Each number is 128 + 32 x the weight over its row's rms, rounded and kept within 0 to 255. Layers, rows and columns count from 0. The size above them is the row's rms in percent of the matrix's.

# layer 5 MLP down (transposed), 512x64, rms 0.177, rows 182-234, columns 0-63
size [110 100  89 112  95  65  94 103  83 102 117 116  89  95  85 108  85 140  88 106 113  98 109  94  70  95 110 100 115  84 114  80  78  92  81  95 101 103 126  98 107  90  75  89 118 116  97  75  91 128 103 156 108]
[[138  61 159 118 112 121 102 108 108  70 140  82 125 100 131 153 107 178  93  94 114  90 124 158 171 106 149  97 141  69 145 173 151 112 131 154 110  96 145  67 101 128  66 159  93 183  57 149 147 135  51 157 114 111 171 113 133 108 149 131 148 137 143 121]
 [166 106  91  63 214 145 170 150 101 141 136  92 127 168 119 136 117  97 184 158 106 134 160 116  97 147 116 148 149 146 118 105 140 144 167 149 119  81 118 133 115 142 141 131 155 169 144  85 167 118 144 147 177  84 109 180 159 184  76  82 159 178 150  86]
 [176 155 176 198 150 186 154 125 101 148 134 132 105 143 189 125 123 110 138 106 137  91 158 129 185 147 129 126 111 136 121  84 154 122 204  92 150 167  82 108  95  84 113 108  84 184 151 135 143 149  88 133 139 147 153  73 125 138 155 188 132 143  76 107]
 [149 141 161 154 124 152 121 197  97 118  99 151 154 174 149 178 112 126 142 116 168  76 186 126 157 135 142  88 153 111 144 125 122 118 118 154 148 123 109 231 104 124 126  97 163 162 178  76  70 112 130  90 152 121 145  69 120 113 104 106  87  76 102 119]
 [171 138 130 147 170 109 139  96 148 149 131 174 112  98 162 102 103 109 144 119 126 129 160  92 151 139 121 184 136  49 181 138 166  88  99 109 107 143 156  67 112 152 141  87 143  92  78 103 142  95  85 148  84  84 103 103  95 153  68 182 127 116  82 165]
 [137 177 152 113 118 158  68 135 120 166  86 153 126 141 131 127 113 171  98 139 177  52  96 164  69 134 125 179 105 199 141 153 133 106  86 121 139 122 124 118 117  97 104 131  97 143 142 149 140 102 109 136  68 170 124  90 184 158 167 193 140  88  99 158]
 [163 121 107  97 119 127  95 122 128 181 130  70 115 138 143 114 127  91 121 174  67 127 135 202  78 126  76 144 152 169 148 150 111 107 155 115 131 135 109 158 156  80 126 159 205  97 122 110  85 135 150 158 128  87 124 120 159 148 175 166  62 195 125 123]
 [175 157 129  76 134 107 144 135  93  93  96 122 173 192  78 115 187 164 166 119 185  95  95 169 140  85 128 158 112 120 115 142  87 151  91  96 170 146 121 108 116 189 106 140 133 162  87 110 135 124  99  95  93 134  76 125  96 164 149 117  58 110 147 143]
 [ 81 106 161  52 142  99  84 113 136 112 143 135 155 113 110 180 137 160 144 127 130 137 155  65  68 169 127 138 139 143 159 141 119  97 122 155 130  52 138  80 132 148 150 149 140 155 101 161 115 153  36 124 142 149 143  98 124 151  72 101 193 146 105 154]
 [151  68 147 163 106 141 112 119  96 144 136 163  81  82 112 132 144 176 185 109 159 157 153 101  85 135 177 167 163 151  93 128 136 110 131 127 158  82 153 124 139 111 137 139 140 101 104 172 236 127  74  79 145 111 123 113 127 124 126 133 140 129  77  58]
 [167 108 115  73 109 137 139 117  79  77 135 154 148 161 145 114 131 141 114 102 102 122 145  94 134 132 103 174 186 102 125 130 145 144 113 140 210 130  95 145 138 153 109 160 115 207  68 129 149 116 160 129  74 141 187 102  86 167 102 177 117 153 134 197]
 [160 137 155 135 111 127 128 140  87 104 109 123 141 152 169 108 121 109 193 139 142 139 184 137 127 183 132 157 139 118 120 148 126 119 149 128 111  90 128 221 124 162  63 103 116 107 169 140  60 139  34  54 135 107 181 136 135 126 105 124 143 124 107  87]
 [109 170 124 161 126 152 127  84  81 129 178 180 136 136 155 145 131 154 111 144 179 123 110 113 140 110 134 172  52 122 131  99  91 100 108  85 145 160 143 144 137  38  99 140  86 176 107 108 196 136 121 120 158 187 134 106 186 131 149 176 143 105 158 130]
 [130 100 150 183  80 164  91 118 166 181 165 140 145  91 163 115 132  64 124 119  98 158  66 129  85 158 160 166 101 120 158 175  88 146 130  99 129 118 125 140 140  95 133  98 175 135 105 132 168 136 143 151 170 142 146 126 117 112 228  87 164 157  89 138]
 [160 117 185 123  90 108 101 124 157 140 128  92 133 134  57 143 112 148 128 108  72  79 136 134  72 176  98 105 119 142 191 121 117 127 155 100  79 112 117 115 161 106 167  95 155 111  96 161  86 106  69 130 107 111  84 149 149 158 120 118 213 174 137 166]
 [ 47 174 152 155 109 153  97 101 146 125 145 140 154 104 134 133 125 141 132 172 158 137 170 120 104 150  83  57 124 133  82  83 125 134 120 133 135  92 144 156 128 124  68 179 112 118 114 153  98 143 109  84 146 140 127  61  93 105  83  77 143 210  89 103]
 [150 138 123 198 166 143 134  71 131 118 102 107 152 146 112 105 124 124 167  68 116  99 161 102 124 150  90 119 217 174  60 160 103  85 123 163 128 139 156 119 124  80 142 173 154 137 189 117 202 147 113 169 120 152 152 123 140 150 107 150 108  92 147 131]
 [ 67 134 179 154 109 135 172  73  95 133 123 157 114 158 119 128 131 107 120 140 134 103 137 147 124 177 130 106 175 167 154 111 123 117 114 176  72 106 136 107 150 178 147 106 120 116 101 100  74 132 135  96  81  61 161 171  89 101 127 138  84 116 173  38]
 [118 162 107 172 107  94  91 111  46 145  86 137 109 114 106 101 119 158 112 117 122 187 123 211 154 141 129  95  53 136  73  90 130 166  86  82 107 116 149 157 160 104 129  98 173 152 166  85 162 102 106 123 130 138  89 136 135 164  96 132 135  96 117  98]
 [149 204 145 114 129 169 115 154 129 121 111 156 149 143 100 123 130 143 157 176 151 124 165 133 135 101 113  96  56 125 179 113  83 164 100 140 168 112 213 109 145 107 116 167  95 117  94  96  64 106 156 136  98 126  58 120 109 142 135 101 106 176  81  91]
 [125 116 104 172  79 134 123 129 120 208 172 105 182 116 177  94 131 111 148 124 128 112 176  55 142 202  89 108 124 133 176 130 141 112 116 166 135 119 115  88 160 125  91 166 124 101 203 146 130 117  79 119 168 117 106  68 108 113 107 151 115 138 168 137]
 [ 99 123 144 174 152 123 178 111  92 113 116  58 177 171 156 133  97 136 144 135 132 107  79  88 114 195 152 142 149 134 128 100 144 146 164 175 113  74 115 149 152 109 105  67 124 124 121 117 148 176 151  70 153 122  61 170 160 182  86 143 168 107 130 115]
 [114 110  47 131  76 142 145 117  99 140 130  94 143 132 109 122 106 141 140 180 133 120 121 181  98 109 140 108 132 134 160 185 114 194 145  47 155 114 158 159 130 161 106 167 120 146 147 113 107 120 114 205  97 173 141 159  59 136  97 106 122 180 157  98]
 [117 129 124  44 100 143 142  94 123 126 183 165 135 113 108  94 107 145  72 156 129 119 107 192  98  95 137 164  93  69 139  90 103 151 172  88 132 148 141  57 150 146 135 180 117 138 121 158 135 172 130 160 160 133  78 175 163 189 141  95 138 136 153 132]
 [151 129 212 107 188 167  82 101 121 160 146 139  87 166  86 123 128 138 149 134 164 121  97 125 138 108 156 150 139 174  95 105 131 148  94 126 131  65 149 108 182 120  94 148 121  81 122 110 141 167  69 146 108 111  99 200 129 166  72 100  93 101 158 105]
 [ 80 183 154 195 144 102 146  72 162 118 140 144 138 152  87 109 148 114  94  72 143  88 114 114 177 150  86 149 131 137 150 199  49  98 149 181  97 116 144 168 100 165 171 114 107 135 134  99 131 131 106  66  88 107 117 110 147 149 132 144 123  99 156 123]
 [140 131 190 186 113  99 153  86  80 203 180 147 149 163 124 136 162 136 164 122 131 105 132 159 146 182 157 162 165 183 157 135 117 140 146 110 122 176 139 103 153 126  95  46 137 108 175 152 147 127 144 114 127 124 142 112 110 140  89 197 104  82 149 156]
 [137 140  99  72 181 146  50 146 132  79 164 112 106 115 152 134 107 171 147 116 185 122 113 104  97  52 156 161 115 109 135  93 144 161  96 184 164 102  46  94 151 132 141 148 178 150 122 121 112 116 113 167 150 161  91 144 119 115 111 145  93 162 132  93]
 [142 156 119 167 157 146 175 145 111 115 123 136 208 144 137 124 126 147 127 123  95  98 132 150  82 141 156 146  93 170 120 150 124 139 153 135 133 164 125 146 165 171 145 133 100 155  66  87 185 127  75 106 118 103 162 103 129 135 185  85 227 140 107  60]
 [160 132  86 116 183 143 123 128 145 118 122 147  99 166 166 150 198  75 137 145 196  72 119 121  94  92 157 133 117 126 124 119 100 161 145  88 112 162  62 164 133  98 163 103 150 145  97  56  49 108 118 174  78 131 116 133 121 158 117 140 152 153 129 108]
 [ 99 104 136 136 129 143 122 130 150 114 170 138 105 180  81 166 150 154 119  94  39  55 132 113 128 168 146 116 169 165  98 198 146  94 121 156 118 136 104  94 130 150 155 181 118  97  80 131 189  98  55 118  97 129 178 128 134 128 157 147 138 141 152 136]
 [135 169 161 148 180  73  93 115 120 123  87  75 158 172 161 162 107  55 166 156 105 128 149 126 143  98 101 126 131 147 152 159 152 123 202 107 112 154 133 129 144 156 140 145 147 117 115 129  63 140  83 115 162  56 138 132 190 139 118 152  77  99 166 106]
 [128 154 178 114 133 176 104 103  50 126 129  80 105 120 135 102  66 107 145  80  98  97 120  88  99 155 112 144 159 113 141 104  76  77 130 203 142 145 178 120 143 125 135 140 183 108 111 130 142 170 108 166 122  86 125 103  96 129 143  99 105 206 143  93]
 [ 97  91  92  68 126 142 136 127 180 156  83 112  66  91 127  98 110 145  98  95 150 101 130 136  87  82 125 197 115 125 152  97 132 163 149 160 123 127 120 142 164 134  76 171 135 107 105 100 207 119 170 143 160 131 135 137 136 132 209 141 107 181  85 120]
 [ 84 176 123 137 104 151 138 132  59 136 134 154 219  71  89 107 146 128 149  86 126 144 112 143 145 163 102 107 128 127 168 158 100  82 166 156 133  88 165 129 192 151 118 129 129 160 103 103 106 166 115  86 107 148 122 101  96 104 100 111 120 181 128 209]
 [171 122 105 149 120 127  64 109 128 127  92 132 146  69 162 192 152 125 123 117 159 100 137 111 126  89 152 120  92 100 169  95 160 180 147 126  58 116 181 129 162 134 137 119 162 121 153 125 121  56  80  89 189  89 125 141 142 178 159 149  79  87 140 126]
 [ 78  94 110 132 120 161 100 170 176 170 128 110 181 186  63 143 165  76 145 153 126 113 153 179 133 134  96 135 120 124 166 114 130 100 121 210 134 109 130 162 156 114 160  69 138  81 140 137 187 118 175 156 127 103 118 144 167 106 153 103 183 136 150 118]
 [123 145 134 155 156 124 103 123  89 138 115 213 139  62 135  84 102  46 137 145  96 206 132 136 145 118 119 108 191 140 140 134 122 123 131 159 123  94 167 156 121 104 149 130 110 143 138 125 135 110 159  94 144 150  82 161 162 142 191 181 162 137 191  91]
 [228  94 138  52 122  93 157 136 111 145 130 138 135 143 117  85 118 132 112 116 147 184 142  65  82 124 128 135  91 125 196  73 124 115 118 107 166 156 121 122 170 182 146 109 163  86 138 141 103 110  87  94 137 150 155 141 107 175 185 104 135 121 104 120]
 [ 95 131  92 102 123 133 138 151  75 142 134 126 129 190 154 134 126  88 143 130 144 144 185 123  86 144 218 114  89 153 147 118 128 221 148  92  84  96 133 134 170 169 155 139 150 147 111 139 125 105 128  87  87 132  92  87  73 153  81 166 136 110 143  84]
 [119 118 128 137 121 114 115  65 169 218  78 161 151 135  93  74 158 148 120  90 115  89  87 129  91 160 159 176  70 167 134 124 130 136 170 154 102 154 109 166 156 151 148  93 105 146 130  62 143  64  76 137 170 112 106 144 143 163 132 140 147 121 143 121]
 [132  64 122  96 154 147 135 126 104  96 117  89 107 126 104 148 118 126 155 132 203 116 109 138  93 149 118 133 168 119 107 189  89  74 188 148 158 148  56 125  91 144  98 151 146 185 145 104  56 190 136 158 139 111 176 130 153 110 110 123  88  88 110 125]
 [151 126 178 186 193 111 142 118 133  65 169 137  97 142 134 154 146  90 151 116 146 149 129  95  97 185 124 114 136 186 164 103  70 142  62 151 108  94 142 177 128 115  85 138 162 140  48 108 114 152 124 152 133 139 162 126 123 164  73 102 124 162 156 106]
 [110 129 173 157 159 151 125  90 110 189  89 129 122 147 155 105  66  86 138  62 129  97 113  95  88 178 107 163 100 141  99 140  89 135 173 109 113 128 120 133 100 181 145 142 150 103 151 175 117  94 119 126 110  64 162 124 133 128 200 121  97 197 146  87]
 [147 164 103 202 125 124  96 134  75 153 150 159 120  69 107  90  90  63 132 135 132 167  82 133 137 138 194 120  97 170 177  58 103 162 127 123 112 110 139 122 142 144 100 123 102 114 140 139  76 106  93 141 184 129 107  90 104 113 195 167 106 132 142 118]
 [161  94 146 184 117 177 140 164  75 125 147 144 164 157 136 150 139 131 177 128  66 126 163 165 174 141 108 109 119 124 162 116 114 181 128 113 110 170 112 116  92 105 141 128 122 120 130 121  30 100 126 106 163 127 190 128 104 112  88 124 148 179  59  81]
 [113 228  93 136 130 187 112 129 159 108 131  94 137  84  96 148 142 128  80 156 181 143 136 103 120  60 158 116  80 153 131 124 138 168 162 102 131 138 138  94 128 163 132 149 109 121  91 115  80 117 113 113  54 128  74 171 164 103 129  87  88 149 104  99]
 [ 85  71 213 179 123 136 128 111 106 135 138 121 111 187 154  71 136 124  76  90  86  73  76 105  89  99 132 139  84 126 125 106 131 142  94 147 145 121 133 157 126 146  99 198 135  91 120 115 181 105  65  97 136  96 125 139 126 147 165 104 167 118 102 119]
 [194 142 161  90 130 138 171 136 102 158 123 159 145 152 138 127 153 134 184 127  81 102 115 125  93  90 158 168 153 134 134 143 111 162  82 180 127 172 167 100 112 111 118 151 163 231 136 123 177  96 113 135 183  91 117  88 169 179 145  95 146 143 110 115]
 [140 139 101  63 118 221 125 144 133 131 121 128 122 100 104 117 152 139  97 137 154 121  69 103  98  64 137 107 129 151 116 109 168  72 149 147  97 124 148  92  95 111 176 117 140 112  76 139  87 136  92 136 139 103 160 144  97 159 179 123 134 116 173 226]
 [161 114 116 195 117  89  78 124 148  96  95 152 125  68 152 192 153 123 115  96 157 103 151 132  81 156 136 129  99 162 183 117 116 133 172  96 113 139 126 100  99 154 175 151 199 109 148  95 119 107  95  81 168 146 152 135 149 120 149  72 137 134  50 130]
 [163  82 108  76 133  88 130 145 103  96  96 134  91  95 123  78 193  61 159 135 134 162  80 161 151 136 127 157 147 161 108 197 155 114 119 131 185 141 115 130  75 103 119 159 131 106  94 197 147  87 132 112 122 113 152  83 108 133 143  95 136 167  95 173]
 [124 184 136 121 142 125  84  95 103 141  97 165 106 125 173  78  85  50 109  95  91 127  75  96 144 102  97 171 121 132 137 151 147 144 111 134 145 122  93 116 149 139 103 127  88 114 129 198 140  86 115 140  60 113 170 118  80 175  93 126 147 187  90  92]]
# layer 5 MLP up, 512x64, rms 0.21, rows 183-234, columns 0-63
size [105  98 113 106  81  97 108  87 104 115 110 104  99  93 109  73 113  94 112 101 106  97 102  95  92  95 103 107  97 112  81  93 104  75 103 104 104 123 101 101  99  82 104 100 108  96  70  97 117 115 112 107]
[[115 117 123 125 113 118 193 123 126  93 123 110 164 143 128 124 154 104  76 106  80 154 121 155 122 129 139  85 151 163 108 140 187 109 103 115 145 167 115 141 131 194 118 139  95 100 160 174 124  88 209  57 136 109  72 159 101  82 131 166 131 209 125 118]
 [115  74  97 146 104  97 159 170 100  93 132  90 128 172 106 110 201 141 137 102 153  98  87 155  25 141  97 143 154 121 113 187 145 166  90 111 156  91 135 139 105 165 188  99  94 134  90 138 131 113 128  95  77 105  89 131 131 126 113 136 117 107 178 119]
 [ 96 124 149 139 153  89 156 188 166 144  66 126 111 108 179 127 124 133 161 151 178  75 110 129 177 158  99 136 168 124 100 130  84  64  93 129 116 112 163 125 106 128  71 132 154 135 134 111 115 112 147 129 152  91  51  64 110  97 122 176  87 180 124 144]
 [138  82  75 190 146 131 149 150 127 150 133 116 138 185 116 119 152 150  83  94 172 159 129 110  90 188 117 147 162 162  98 188 127 139 116 167 187 129 183  27 122 125 150 124 102 123 172 120 102 142 160 136 127 116 132 108 109 106  94 133 126 155  98 187]
 [135 121 112 158 115  61 168 124 153 123 150 100 121 161 104 104 137  98 172 124  66 180 153 102 168 125 160 130 100  73 129 137 136 142 125  96 115 179 108 102 130 114 162 144 124 102 123 103 127 159 161 193 218  69 147 165  82  90  99 137  97 117 131  71]
 [ 79 166 136 165 112 101 162  75 135 144 116 163  99 171 115 108 153  84 105  95 114 160  99 107 144 168 136 128 199  85 115 143 130  89 173 136 124 220 101 154 114 122 210 147 100 140 128 133 147 140 134 149 116 125  89  73 109 152 114 116 111 113 113 199]
 [118 144 122 128 101 121 155 154 156 101 111 130 199 171 106  92 104  41  50  98 194 133 135 146 108 134 105 153 164 107 119 175 185 121  91 115 136 183 163 101 109 108  91 138 130 138 113 168 133  67 176 115 149  99 114 103  71 118 119 115 108 127  99 137]
 [141  76 155  94 163 139 109 168 162 151 157 116 128 142 124  55 129  55 141 111 195 123 137 180  82 128 108 177 109 121 107  98 129 134 126 140 150  91 155 106  94 184 148 111 104 142 107 107 118  92 105  79 156  83  80 104 100  89 124 162  94 128 192 156]
 [ 45 103 166 118 109 109 141 116 132 132 118  88  84 142 155 152 134 144  49 111  93  92  98 140 170 132 101  73 159  91 108 167 172 158 119 176 146 206 136 144 122 131 114 138 106 133 143 112  77 133 142 112  59 120 105  85 123 109 101 175 101 162 109 162]
 [ 98 143 175 113 161 116 139 163 175 173 122  99 120 163 157  38 100 137  49 141 140 114 118 102 171 150 153  36 133 129 132  86 143 110 130 175 165 162 113 127  99 126 115  76 109  98 113 123  82 118 124 176 113  73 102  99 120 150 145 148 119 125 117  96]
 [168 179 113 169 126 125 140 132 144 139 110  82 111 163 100 145 104 122 129 135 118  82 104 124 133 159 117  94 113 107  92 114 138 103 108  91 163 144 197 113  66 101 236  79  69 120 121 203 100 124 143 161 112 124  94 137 130  80  95 139 130  88 121 148]
 [139 123 127 152  94 102 166 193 165 120  71  76  84 118 109 104 168  86 110  97 132 114 118 136 164 159 111 169 187 130 126 131 147  71 149 208 119  99 121 124  42 117 135 125 166 118 169 126 138 123 165 172 151 106 115  94 133 130 105 107  87 138  71 119]
 [ 78 104 163 153 132  86 117 155 140 170  98 144  97 101 108 118  99  87  95 113 128 138 169 149 145 142 128  96 141  74 130 156 120 102  56 120 146 184 112  71 112 166 174 149  98 109 137 148 121 130 113  96 120  71 109  49  54 125 139 184 138 167 124 155]
 [108 130  67 106 113 136 131 173 134 124 129 168 120 159 180  82 127 114 121 150 183 134 125  89 188 161  98 147 121 124  69 114 121 122 124 104 189 132 122 118  93 137  95 159 150 108 133 136  99 144 160 180 201 115 123 125 107  56 101 133  58 148 118  58]
 [141 116  96 132 137 108 155 178 122 126 160 114  99 111 159  90 142 121 105 104  99  97  56 137  88 165 125 126 104 108  92 114 123  95  71 133 216 141 122  72 102 151 166  63 121 153 110 102 117 132  49  87 116 114 128 172  69 114 122 142 137 103 149 175]
 [152  72 169 115 109 121 131 183 154 155 149 118  85 139 137 138 126  89 136 190 161 151  61 102  96 151 140 157  91  74 194 105 132 191 142  99 143 131 182 123  92 124 105  96 126 121  66 112  72  76 113 106 136 125 100 161  92 108 125 113 143 109  89 155]
 [ 85  88  89 163  88 124 148 163 199 173 126 123 121 138 122  90 116 111 136  53 129 132 128 123 116 182  98 146 120 117 181 118 133 158  79 170 177 126  91  97 100 154 153 127 104 142 114 127 103 167  78  62 103  93  73 152 113  76 125 152  76 145 137 123]
 [100 135 103 126 102 100 139 146 175 161 151 117 112 147  98 110 174 104 112 141  91 142 118 146 118 174  96 138 112 116 122 151  83 137 103 172 152 174 176  78 156 144  90 133 100 128 188 146 137  55 191 110 218 135 121  85  79 125 137  78 116 147  87 153]
 [ 99  63  94 144 130 115 193 202 116 119 111 131 118 163 160  77 150 131  85 129 122 135 131  90 150 147  83 148 137 123  92 145 186 146  77 142 189  74 161 118 108  90  96 137 122 128 159 165 134 140 100 142 113 114  98  52  94 159 114 147  94 141  73 134]
 [156 117 115 220  95 124 150 128 113 126 155  90 151 163 146 113 164 147 147 141 131 103 145  33 179 149  58  78 159 140 142 117 139 130 119 120 103 142 137 108 117 186 130  88 118 142 180 155  47 130 114 133 140 133 131  85 120 105  66 144 122 149 132  95]
 [ 60 100 146 175  85  81 166 127 120  99 108  98  87 131  93  75 147  81  83  62  90 143  78  86 120 158 146 109  98 157 149 114 166 112  82 141 145 142 131  83 132 136 122  99 101  97 101 154 184 104  80 121 200 115 118 108 110 141 109 126 123 147 107  95]
 [124 115 155 179 159  90 133 130 137 109 131  81 132 158 162 110 154 111 106 104 138 146 132 126 180 179  90 166 100 137  87 156 178  95  74 135 162 176  42  84 104 149 188 124 147 110  85 145 161 133 175 114 100  88  77 106  70 136 122 125 146 133 126 160]
 [106 141 147 144 123  71 191 175 133  96 120 103 116 148 138 135 104 116 127 151 146  88 133 109 112 144 137 110 121 164 117 147 196 146 124 128 130  80  72 137 143 125 113  53 102  99 145 141  44  97 125  69 173 130 142  90 117  62 110 163  52 113 134 113]
 [ 89 107 125 169 110 112 189 177 112 119  81  94  66 138 150 162 111  90  98 136 101 151 111  76 172 135  62 173 181 152 128 103 159 105 102 114  95 185 122 128  83 125  92  84 150 123 134 114 130 161 161 146 117 129 123  84 122  56 121 127 117 137  70 113]
 [134 135 122 113  87 137 124 237 119 138 132 119 112 117 171 127 140 122 144 165 123 138 142 144  94 134 117 127 119  69 125  67 178 177  88 119 193 120 113 112 128 123 102 123 134 122  89 210  48 100 110 125 183 100 111 148  85  97 141 124 151 133 115  80]
 [121 132 131 138 102  87 132 120 113 153 184 110  76 126 151 120 161 130 120  96 138 116 143 135  75 164 130 144 191 160 182 145 147 156 107 202 177 131  78  85 124  89 148  55  92 134 145 132  73  59 126  97 102  88 137 115  96  94 121 181 119 155 127 137]
 [110  99 140 156 119 100 216 103 127 135  94 127  84 133 128 121 173  46 173 119 143 136 128 114  91 108  89 162 161 142 116  86 159 123 156 137 147 117 101  71 120 158 137 119 165 137 154 126 142  58 104 122 171  91  47 120 126 115  83 120 113 106  80  90]
 [117 144  99 168 172  64 196 144 169 118  54 123 135 170 147  98 105 127  49 129 111 173  78 150 148 174 119  89 123 167  78 136 123 111  75 134 149 170 164 113 136 134 153 118  89  75 152 133 118 137  84 110 158 109 114 141 133 102 105 148 128 162 104  93]
 [143 123 130 104 116 133  97 137 170 128 174 185  98 152 103 105 108 114 131 132 145  63  78  93 122 144  96 113 214 108 112  83 123  87 114 155 211 131 112  99  88 154 128  85 145 178 161 170 117 163 184  86 134  89 111 162  91 148 109 153 133 108 122 144]
 [131 175  97 124 110 158 158 142 119 131 145 162 133 187 146 117 211 110 111 138 212 116  88 100  93 159 117 101 144 118 113  92 184 137 134 174 144 140 141  88 106 166 155 104  90 106  97 159 110  81 173  90 183 119 104 160  92  98 116 110 129 175 121  82]
 [108 124  56 106 111 134 146 125 103 115 167 175 115 104  81 139 118 152  94 118  96 134 118 119 125 165 139 141 138 113  54  71 113 111  55 140 197 118 113 130  95  83 146 109 100 222 191 142 149 102 125 126  80 149 101  90  99 146 129 119 143 144 102 138]
 [ 56 122 107 169  93  99 146 129 242 131  28 152  69  97 123 135 118 127 129 125 140 130 124  86 133 160 113 122 128 116 108  97 145 147 168 124  87 109  89  90 100 106 140 174 117 128  97 178 140  76  99 131 121 133 119 125 127 116 113 151 120  96 137 178]
 [149 152  98 132 158 124 152 134 142 142 157 109 190  84 161 111 136 111 110 145 111 129 122 137 116 142  93  78 163 136 128 153 162 123 123 126 189 168 192 158 111  95 148  82 107 181 135 201  76 111 104 147 101 142 128 102  59 135  85 113 130  46 178 145]
 [154 110 134 114 115  97 104 155 192 130 125 115  36 154 155 142 115 138 109 166  99 114 167 120 101 140 122 147 112  85  91  68 108 200  99  98 170 148  73 126  82 128 127 148 128 114 128 160 115  76 159 182 154 124 111 130 114 150 165 133 119 114 176  51]
 [100 135  98 185 100 137 134 115 157 158 148 149 116  96 116 162 142 125 146  87 126 126 105  67 141 131  78  87 162 102  64 112 155  99 115 127 120 126 146  62 133 119 128 144 135 207 211 123 118  68 120 101 155 114  89  93 127 105 120 109  65  91 176 155]
 [128 131 102 120 103 151 153 132 197 119 163 138 145 140 142 125 114 114 134 130 132 160  83 107  89 167 126 124  86  83 146  89 116 158  48 102 120 106 135  97  99  94 131  89 146 137 167  99  41 141 124 153  99  89  81 142  73  77  84 143  72  73 131 145]
 [121 162 117 131  95 131 116 173 125 147 171 137 107  91 169 137 224 123 115 126 177 101 113  87 104 149 106 140 151 121 128 148 134 148 131 195 153 163 181 113 112 159 109 115  39 162 115 122 124  99 156 136 132 106  50 139 121  87 139 139  96 179  98 177]
 [117  85  88 164 104  89 215 126 123 168  97 128 113 149 128 128 139 145 123  91  87  95 120  98 164 161  91 140 211 150 127 133 110 137  77 164 159 139 105 138  98  87 110  53 122 152 160 113  78 155 134 136 110  86 126  91  86 132 108 185 112 108 166 143]
 [ 69 162 132 173 182 116 143 127 146 145 136  91  75 163 169  99  82  71 133 109 128 126 120  80 111 128 140 142 151  99 114  78 103  82 159 156 133 116 121  77  59 108 131 138  93 210 121 105 133 159 149 118 118  95 105 168  82 110  87 149 127  93 171 105]
 [115 151 102 110 125 149 151 143 122 126  81  93 157 125 189  96  86  68 101 129 158 113 128 141 144 159 144 140 157  74 135 112 121 162  83 159 153 151 155 152  55  64 135  77  78 144 112 151 131 149 122 110 122 103  99  77  65 119  85 126  62  96 156 162]
 [ 89 168 137 152 132 112 127 167 136 159 144 165  98 181 153 131 132 144 108 126  93 124 121  54 119 154 105 150 105 189 149 160 142 126  44 161 120 117  74 139 155 141 153  99 125 136 162 134 149  88 127 180  92 137 136  81  59 100  56 163 119 112 159 164]
 [110 119 117 107 140 164 116 157 142 160  75  88 161 152 103 121 109 114 104 165 194 102 105 187 188 106 112 150 137  60 116 132 156  90 159 158 125 155 176  81 121 105 184 132 127 124 174 119 153 116 131 137 119 152 124  98  89  92 141 145 113 132  64 216]
 [137 122 114 118  71 120 175 167 136 100 187 151 149 115 126 114 151 123 138 166 152 119 130 100 108 181 136  94 190 112 115 113 157 138 125 135 143 211 133  84  99 114 161  74 121 158  90  85  86 107  78 154 190 125 129  69 100  98 110 158  93 150 159  81]
 [121 105  96 144 122  68 138 140 151 123 200 150 122 172 179 118 100  79  85  76 111 110  95 125  98 158 143 156 189 181 111 111 167 174  83 178 133 142  77 124 106 115  66  90 148 165 163 151 142 115 113 126  80 111 127 145 104  93 113 118 118  97 145 174]
 [ 75 118 111 142  76 127 122 194 103 148  70 108 141 130 194  98 104 152 100 133 107  72 109 131 185 141  85 119 116 117 120  96 159 159  47 176 132 134 138  92 104 105 139 122  87  98 132 168  97 132 154  95 135 145  66 187 127 115 141 163 126 159 121  90]
 [122 137 113 147 139 116 120 182 175 128 117 144  99 132 195 125 103 138  65  87 108 118 130 106 122 138 110  66 151  92 125 144 110 177  99 110  91 118  92 150 120 107 162 111 162  70 203 191  95 149 150 135 141  74  75 136 106  67 116 182 109 109 153 133]
 [148 168  36  96 146 135 129 147 153 139 104 145 127 105 125 191 121 120 133 138 150  98 121 158 137 199 100 125 112 156 105 113  56 104 146 113 112 142 121 139 177 122 157  58 144 131 161 130  59 148 151 126 131 158  99 109 131  89 104 161  51  91 174 134]
 [113 168 153 122  94 100 141 101 118 108 154 127 132 138 154  99 133 119 129 119 142 130 115 107 134 112 121 105 103 116 136 159 146 155  63  79 112 147 168 106  75 129 133  69  99 132 138 149  63  52 177 175 160  70  44 165  99  95 128 124 108 109  63  93]
 [111  53  63 142  96  62 125 182 137 115 108 115 115 121 156  97 132  98 134  83  53  83 100 120 150 183 112  88 136 138 148 120  62  97  96 125 157 139 100 137 126 127 164  69 114  99 116 141 104 114  65 159 103 130 113  96 126 108  83 137 106 106 106 157]
 [121  80 141 152  77  92 117 176 181 100 185 145 160 118 175 108 140 115 151 147 178  94 144  70 104 192  89  91 135 150 129 106  83  85 119 175 172 176 102  65 138 119 147 106 103 102 138 148 113 140  89 158 141 106 122  88 118 127 101 153  73 127 129 104]
 [132 139  85 147  88  76 153 198 175 119 126 121  63 119 187  33 177 105 130 138 154  89 135 143 106 192 101 109 160  56 143 132 160 145 112 175 144 140 144 129 113 103 168 149 140 136 112 134 130 138 118 155 133 135 125  78 120  82 106 167 137 119 105 151]
 [ 58 133 133 226 109 104 177 127 126 129  82 120 121 141 139  87 167 119 114  61  93 133 132 124 119 166  84 109 163 121  94 158 164 151 159 129 155 143 150  98 127 112 127  88 134 151 176 134 116  80 132 118 139 156 129  72 160 134 105 152  45 152 142 176]]